config.yaml
init_std_up: 0.0491
init_std_down: 0.0
optimizer: "soap_variant"
Each number is 128 + 24 x the weight over its row's rms, rounded and kept within 0 to 255. Layers, rows and columns count from 0. Numbers have three digits each. The size before them is the row's rms in percent of the matrix's.

# layer 15 MLP down (transposed), 1024x256, rms 0.239, rows 996-1021, columns 128-255
107:124137098129153132105137126145087147160150111160135138137111133133122113126114109155115140146091161118125157140110144130135095144127125156130129097140118079143127145154111107094147116119102137125139071125125143106139113142156091076142118144128123100149151139111111123145145169170135127141144109139098096095182111141125144133161124111154119116122109146130123166102121163128102074134125
097:103120126144114115094150174129117085140087126121149164126126130137138108099130126151139132078132105126148129124155137149136154152107124163128148112118145152098127066114151127115101127134150152108161119104093142125158195124150128104123132146146059116122122117130137132178107128080151147117149158160135124134114106139167131161108127159115159120121133153120115145117161139161098132140128
101:112089138090106087096110111105154119134117182144116085107145140097082158142149146150142132148127106069154110124106099148122124149141136135099054097098135088142113133138153120108141138124127105137118094128130138088123080115147114165135141146094131140138156113128129115132111151109131173153128129156136166150098099145111124173120147125127099112143152102129146076128132122125138118127090
102:089143134109149118124069118147094141128162150110135135111121185151150107145185134117115090109156113130130081147149131165104147143146127092128112128131151127153168100128137121141087130097145126174098120113104172076138156134099133131146144112132127122092132139148119138121097135116134150082119168111142159108120185124145125137161136139126144108094129150104133093136150154087100133117100
090:119158148149132135163154117161116140110158098103146133108098127099155163104152131167158107106106113154063103121137132169133135092135144105161117073139133087125135104097117153120115126120128110134140106143139135094114143097121072152115097150144135147099130158101118146095154097136115112134082089119123150120112085134098112138135146098137114130143117166133084161106129161135113081140130
104:141104097108130130107142139133135125094137153101105114186110126122160162146135082114115161129101123156093141157133132148170090110121121187065150141131147107103140163071143127113108116132138124112133133101150129129130174149101116133127092113170131110085086145136141160176143155145132129076124148135092164091146090152096141140087149106120114131106133116126088105106149124126085105147174
099:153131102158094124164127093149153081110143122126145160127140122135099120058151195124159134101138093114159086134112087103100133074165159143086119139109110158162128183163151142081146170123145145122113171149132127155106126123157133113129144144162092072123146129144105121118154187141145129153145139080112141132108137120096137110107136130168131117112132111131147145140123160108192148128121
094:161143130118122106156123128156087117140134107070116099082116161155134125147117142130157136171138127125137136119140074142120136155090173132101123137133127105147137135137166159134122132069109130127166081141147118108127129133122126098167119131097099136141131073132133098115091121089125140125113140099161136129131119119154115126106132100153164147138121134141127097156120146095169107128089
103:084091160140112126136161113170150110107131120084141157100123147163133096082121139107067125101156117140106127132136121114133081117127121088080141142160136185114112089148127108130115122136118176111091147140151098118163110131106151149182142140121157110123085117141150137113159148124173133134129137132111157111116132119139141138101108147148133109099123074128151157118124142140097117089093
095:090133117133134137116140192110133137122144101103130120129149153092140126151137121110134130158134125134181136120167085205125077127089142099148094120123135104075107099115064190160093099159139115108133137116098114103134132124106101118145155097124123133151127082108133145117141148131174131133161122121136129118125145128123140185112142149117102128113109112104156133145148137115125125205134
094:135103132110167158159161108125132139113124126164142132140148089113107110168136114116110076140130165133093180123120121148164148115113151137126149140094103112103137151154140121137131110144151136142106119121119133126126128157105119128074152148143099155120135056096109131125096132124115141097144119091177113197113140158107075103132149128149155126111131150153121152121120117117160111144121
100:130167147175166100125138119127158126091141136140150129107178125092153163081112178121113057138173120105130078135120154137131045127108107131158161073153107173149109127165110160148123133129089107139105128104141131146127149122157107108141138128126138115160151111114163099097155149145140137087154103104095121138160145110094119131144122155143142113105098104107113155091142163114114118152111
101:127126153153163138182108143134118114136116127138148107092181143148148138102073131120122130117144145104117128105144134135119117111134128147112111118127177142157136151122113128122108101102146112162123166094140090133105103156088136124143108135107147104163095130187152120149123131136136149149138116109125150142101117106134150157110153094135109136144155134169160135171122132148120139068150
092:122125139126160116114111096127119142060138126129161123118063158103090130125147119134150106112131105147088126127098109176123131156163117144140168122122136149155135125145132095152142133156099099107130147137133159118137131126131141103109101136155185139058153159128131117077123104142121137110107151138136131133139056122132100106099109143119141146137087144110142136134120099125101139127112
093:096090119120130146152112123125132143084142167116190104173132097143106092109143129097096130129112152115134175117095124144132156157189131111141136152125080113085130102148161138147099126116102118095108124108152094129076135108157150156144123126145131145112109114119085133129112131126134138134170148167099118178116112081087141126138131155094093106154108114134101157108117141107096094139140
096:121117137134070119130155154164141159114116088153117145101110147153110114158147108113146108138119089170105132137104139129149152099146113131139167152086113115126150105110123127116164122139161132134104100137106137116122085177131108135097101113155106138165074123126149084153120098136122104127159109164129130146105147157150159124142153105110131143111179162119132090130132163118082115120140
096:139126120163109151119147089114144127125139120149182186116136114152131125130130150125072111128132141122120142118140099096152149115134103155114145173125143181088113128118112143118165119113152110110087128121097118134146103117148140133089099116133180104136112146134137105097134141124093123123127104145183113104161104195124129137113146116086189141132146136146093169189112088133115084136100
107:110126095135142149132117148054132140116134065102136095108138102101134137142108144113110108100160157142104129130128096138109150132078125135040109120138129109138157109118117099171090144139139141114149141129135123120144139164118117103135133126142141116139115141105112137172156144118110110135159090155098170139136096108176130156129098150141126115132182109108160117137131101132083157140112
092:127136110117111103108084142119120133115103100120185111093138149158127175092142118097098135112163116172138094167125166151129160129057170121159132128142078150119134146133111152136150135152149144082132129153120142113108151148162170127149128161134130146119137106126139113133158138124116119141127092101148139122134134125129113145119114129118133129107098121113156166192149107195119125122118
100:120138133150119140097115113131129152107141132161144138139112111124137127123075140142166139141146190098150177122121174114141136126152138156106152079108120131106124129150136105118089137130122107126159114149120171136178129153133133130145107117142144111162151105170137129119096111117178116129100154137106142161134136147083115112166095129120147115157134144123191147166158072088150168139127
105:179131142122119156147143163129166077118118132150110131135135107117116122076133122104127144146150138164091123097141128096141145145129112122168144136188189142122145140126118156129107117126081135139167110127104132130122139146138119097114106116114136117187152135138103120128136092117131153131120119096130122136096113136158139115119160135095112148119138101065139126120083151154148177165098
099:128128134121128152099119123118195135092114102132093145130117157116129139156122107147124130106114092120115129122112088096148139139092130133105138127085101145119099144136141140159069110068157120120119141169102141134145158121150108158121096138170109148110100136151110102120108156137126176122164122150123117127198153132119136136155156090143104089147113139103090094135114132091140111116189
100:137128166105127127071131153127116134164127137141123187141116089109161192139092153161106146112098143098125116175144090103129153140089088141123103147117147120156136139094141103123129154140130128140131125108094085134132140129142122127130171078133097091168121111116118171168142157125150163151169112125091124135150129176176150142111153095131124151124151121064146135129140164125158100124142
100:115100100140134142103109122098102108095142141140113120082169119123106136165141076116110133150115129136151171114105132121126108157136145140126129129147123152133168141136098163128158135170104134139138102175105104107128085122114142103146084140112066147096083115147112167109122119177138111164107109118146078130133143138086140177110152124135128169144122131140139099154123156113131126093131
099:107150131127133141086093113141107115112135193100137095148148152116110198144122140140172152145120151154128153148119120147092147152098114061113119126073107118133120152152153143112089114118125162139091184168137093139146133141130132137130174139124127134147122137174145157114121137124172092139163109107180128154109142148120133069115155151164112158109153107162122141134133117149114115124138
106:133133109139132109134071115173124118163118110106098134131100119127137124113138135107151100087147136116116084118150112141174137158104125137113131127135168104162155108138123121151123137136192135100181120128114105116159144138106185137101118126100142142139144110150083130132155162091107153089127162084132133066131128150126138135146099133120127119142105117114139151120114175103150124170129
# layer 15 MLP up, 1024x256, rms 0.231, rows 997-1021, columns 128-255
102:150160112156137172139142110107077142124097112155119120116124143099153125129129132162109114169139133122145125118138140146104137124129150081157094190184135165141116139173152147169099108097145153125141148110170117142130126146116136109124176141096131140084166138142092099145100145103125137131105129137129103125137162109118111162104149108148113149076126137131136102099132154130126145123155
097:144136147140110137155118130108083096156099101117070105163128108165139132117180132088126124135125144112136141121127069115140086152163116156156158110111105166117148165103099154143096138082139098136111121104125176133079111135125151117152152129138121129106097112126141195099129116078129145106105145129105150142143170155144157110072104121117137131122117086125112147119158131139129149145137
101:149129129115143147128100140134146163160118139112118133114101150167119076115141156125133145177103147124120071140144129175167137143173142097130125111105097145104158150104138135155134170114138144171116114130096124124089148128139155116088158131134134123109157136168135111123113160137109127161115163110139150147141157117148140118111144144186164112142147157106094093124145137126155120125144
103:125080121069141153136125127100160100153118092073141166143122084106136150139171102132133118172148104111172129067150153130150093127136117171148128180131098121121124119148132123124190149131089158130158155148097088173132113122090153153130118108136140092189148144172120151125186157145108117135122152138105130145122115160170105142132129133099147141055148093100150139081139119140113127103157
101:149150120121152149113097130162134201081112106085148137138121126157119184163136107133127154138130101112105087136123126155159154139143124117116146116133132119107152137136160121125078145135166088148074129118077140150145197147101121118138126146162126180133124144158150148164149186122114121119151128120147155113161134173112148094109168142113144119117127086119085109164108159110081108133125
103:116144157084116102133166169115170124129107113125135139157089137128112148161117119127102108117077136144087107155134103128150122100136125119083151155113129145147131101066124119164157137128118181151127114123149126131148138124144103115141148125107137152136115140106112111157100115134137166126131082138098169093165144145121133127151124121138111110122134130139110112129093133090153108068144
099:129103171111105136095136105111171130112121175139159078153141078123097153136115133153139126149097092124078097086122160125085119117113116131133153137101157118096104142112108096108091128148112128194136130132061132140087141122138127148067155119124136114131114153129104133145146128164114114083139107095121129106091133101120117120138144105127088152138135141132151149139139081093147153146119
108:168100142103123107101127161155124130109131135130140127170077121108165172102111117148089162140185119103140156140128111137117114119164124098158143143133115149091116159146134137135137139137115138139088145128103161187141135113151209135150100124148096150111145146112127139159151098133177151130114115087120160155096093175109133133118100076139136077139156150130112117151127147106093167098094
102:140106175121157164141133140163102114160127120134107168120131145180151098112120153156161104153112119090093141148133145081152129102157126146090126110130152127120124172094136108144155143126118143108095120106093123091125166188110134181126096129106126141151177118130114101115121097117102099133138167149144128138101133129163129119161096112120107117135156129189141140150164127160141140127108
095:123128120103146133109106124134102145115134136096183103129126126131118134164116157122126149189143099140124109128122119114161117135135119099107141126145089159124112120118103169143155158133107091081109156160097090131153165161129120134132108149124135146156138115178125148109154163114144101135115103153137110174090166103118139158124144160133102123051119176166136129083111150114117120139141
097:145157124133152116166136113115099105124109138114159147161148118137141153101106127082129165120106122100134116097120110124139136125078114170118100121097103111154134117101118167130112145102096147102176138119125120097136136159157118153144084123162122141140101106147128144136113130112184141137137130160140108170133139129152138160161142144163111165100122149154102155196129143141161163106109
105:117111080091123100135132125115122131127151122098157128151128128122140117161133143137095106153166106138139163119101166139121115117105161137095138122112153115121094108137159127139105133118101137138123189112113114127092115133128126165130117097110114102154143109136162129126156104141136121090125116139144116133146103106157112147092133174187162097129107064152129136125146142116072162139134
088:093136120143125145116135125124147097121133156110151159102150115117160089125090135114146101103102104134147113148143080126116129122181115110097052147115133117124139105138124137111140156136109153143146115136091117085108156135127112141113109158115141100096136154149115068132171122126154127088154118098087120142158109126125110156175122148122158126139086107136095129137172138126153134127094
098:130139111099117143104143135134118162148138102098159159137140149152117146098116125099086096105134149145130130121149098154101128112134072099097102107126117151157113160124155159132158155139116106134096139114065126129122126161135142180148138110131174103141110083157128159137121098103141094143136165134115199138114179114162159126127122133148114112106147147142103148132131095138134121119169
095:146112114195095148170136124142113166097102124111135158128129125134153155123076111123126155128090118144134144132132133155110166119136115167117142134090194144113136088090153146145121132104135123132109109142142109168174136113132129091105119106122105119119124087124109105114180150158109138137147103122171136172154132073124110067172118162124112162123136156164067158120147147135134077116094
090:133151145072129151134119145099112136145101158095131133097141155104144113206135096119137107144127174109135119121118113179102130091140105158122121128115110099133111152085085129134124144130128105132085086151120119148149109140153119134129142115134147127111129094125130111151122133130118166125101094129140117064108157186122085159095155125141078110119124153126177141127119130145136161155119
106:133104143101063154116107136136166110141141119142109100115139111106130104097129151160102125144080160114116105142151117103109136109122103134151193125101132104112131103048143106146151154088139148142093142171069156119143141166130116164099146126128132118092094135111127146118160133139131153149100075116124175113120161129111085155155154123124135147089178093132163131129099095124121160126087
100:170155111104135148146137141103142133136144123119112100147197117130116117144144160201145118117095109136143215134125123121120139131169090110104113111130093134140129097140094149138112099078097159159129121131151112148141161076121141134086155121157115073158137160151086085139137124094153116105118129127154154139135122135116136108155140097156145124145115105131118100098145156109115140154128
096:153143128113136134127130154137096134144105085107151152089129113137100150091099124135163096139139101104135114142158109130129138133090138150134082137130116149138122102127160108160089119121096075096111101113097130128093095159151166134114058123105110132121123110120121120157127123123173135143166155108156091121128153156118115169147117147188118135114131107155105165141152088161145173125097
096:139120110120110142048157104097109116164133092129124139138122145114129140148153156138113116095157126124130130120158123113122158117135104117149183186135165130133081179122128158130084100114108113114116140136153145166105144153133137140119121116148104109176158077156131155092101089138112116088136068087123151142136108134095132129123136128135141112124116128116108156142104121180096128138150
098:131124074085132123160108121156091170101131118093145118150115142152094093170133132153127098126138098099110176096140130140124089119144139174160097128080144160120113095128088085164171137134132147093104147155118140196118112136125134092080091106082118125158141099152107137123135132158106140124153140130127142147127115106130135138101123130119158132127143128136112104170125127131097121118148
105:129131175126116114153129145091122138101110153098126162131115124146149118144106109137113172155097145139116138128135092144147151159137108119091157140123104109191154127110112160144141106169170147127105125130126137126162128106154150091098135110157163094185145133123132116180105128151136156124090135105124141145143114106132164114148111116138125137127124144098123105124123096140160116144095
097:146162128106113094112123152158114162106113162116172096128139172147128099144075137118162145108137129084115118102147097101131118163145129137136140154115162134159167116089102093162140135128112133095123127134106129095159136125109119131145117169110109117142147161104168099128109113160158135164118073176089121079085129113085080078128144147139142090108109122110148116106113114142152116167141
093:154148164114157060103134108145108103131092155124159164109148154112132128159144148161145130149150080128148146125105111152134113103131108070111146100140144123135147165154124146147138129105136108151128140107140145159126125124132105138140136125147144102164129126095131127151130144134122091153144121108145142113102167162098119150182161162110144118086127137162101143141126149133141084144144
102:086103107115109106173131135159119095136105164126135085110141159121114095169142112121129148145160114142150122114109104113126117117176136149123120144106148114125120180154168100127072092125143145126122118148169116134125133120124136127081139126142140137088141170105160108104137173183138151091099161120096102159102134127125114178122127147121133108097159134162074131151109140108125131111069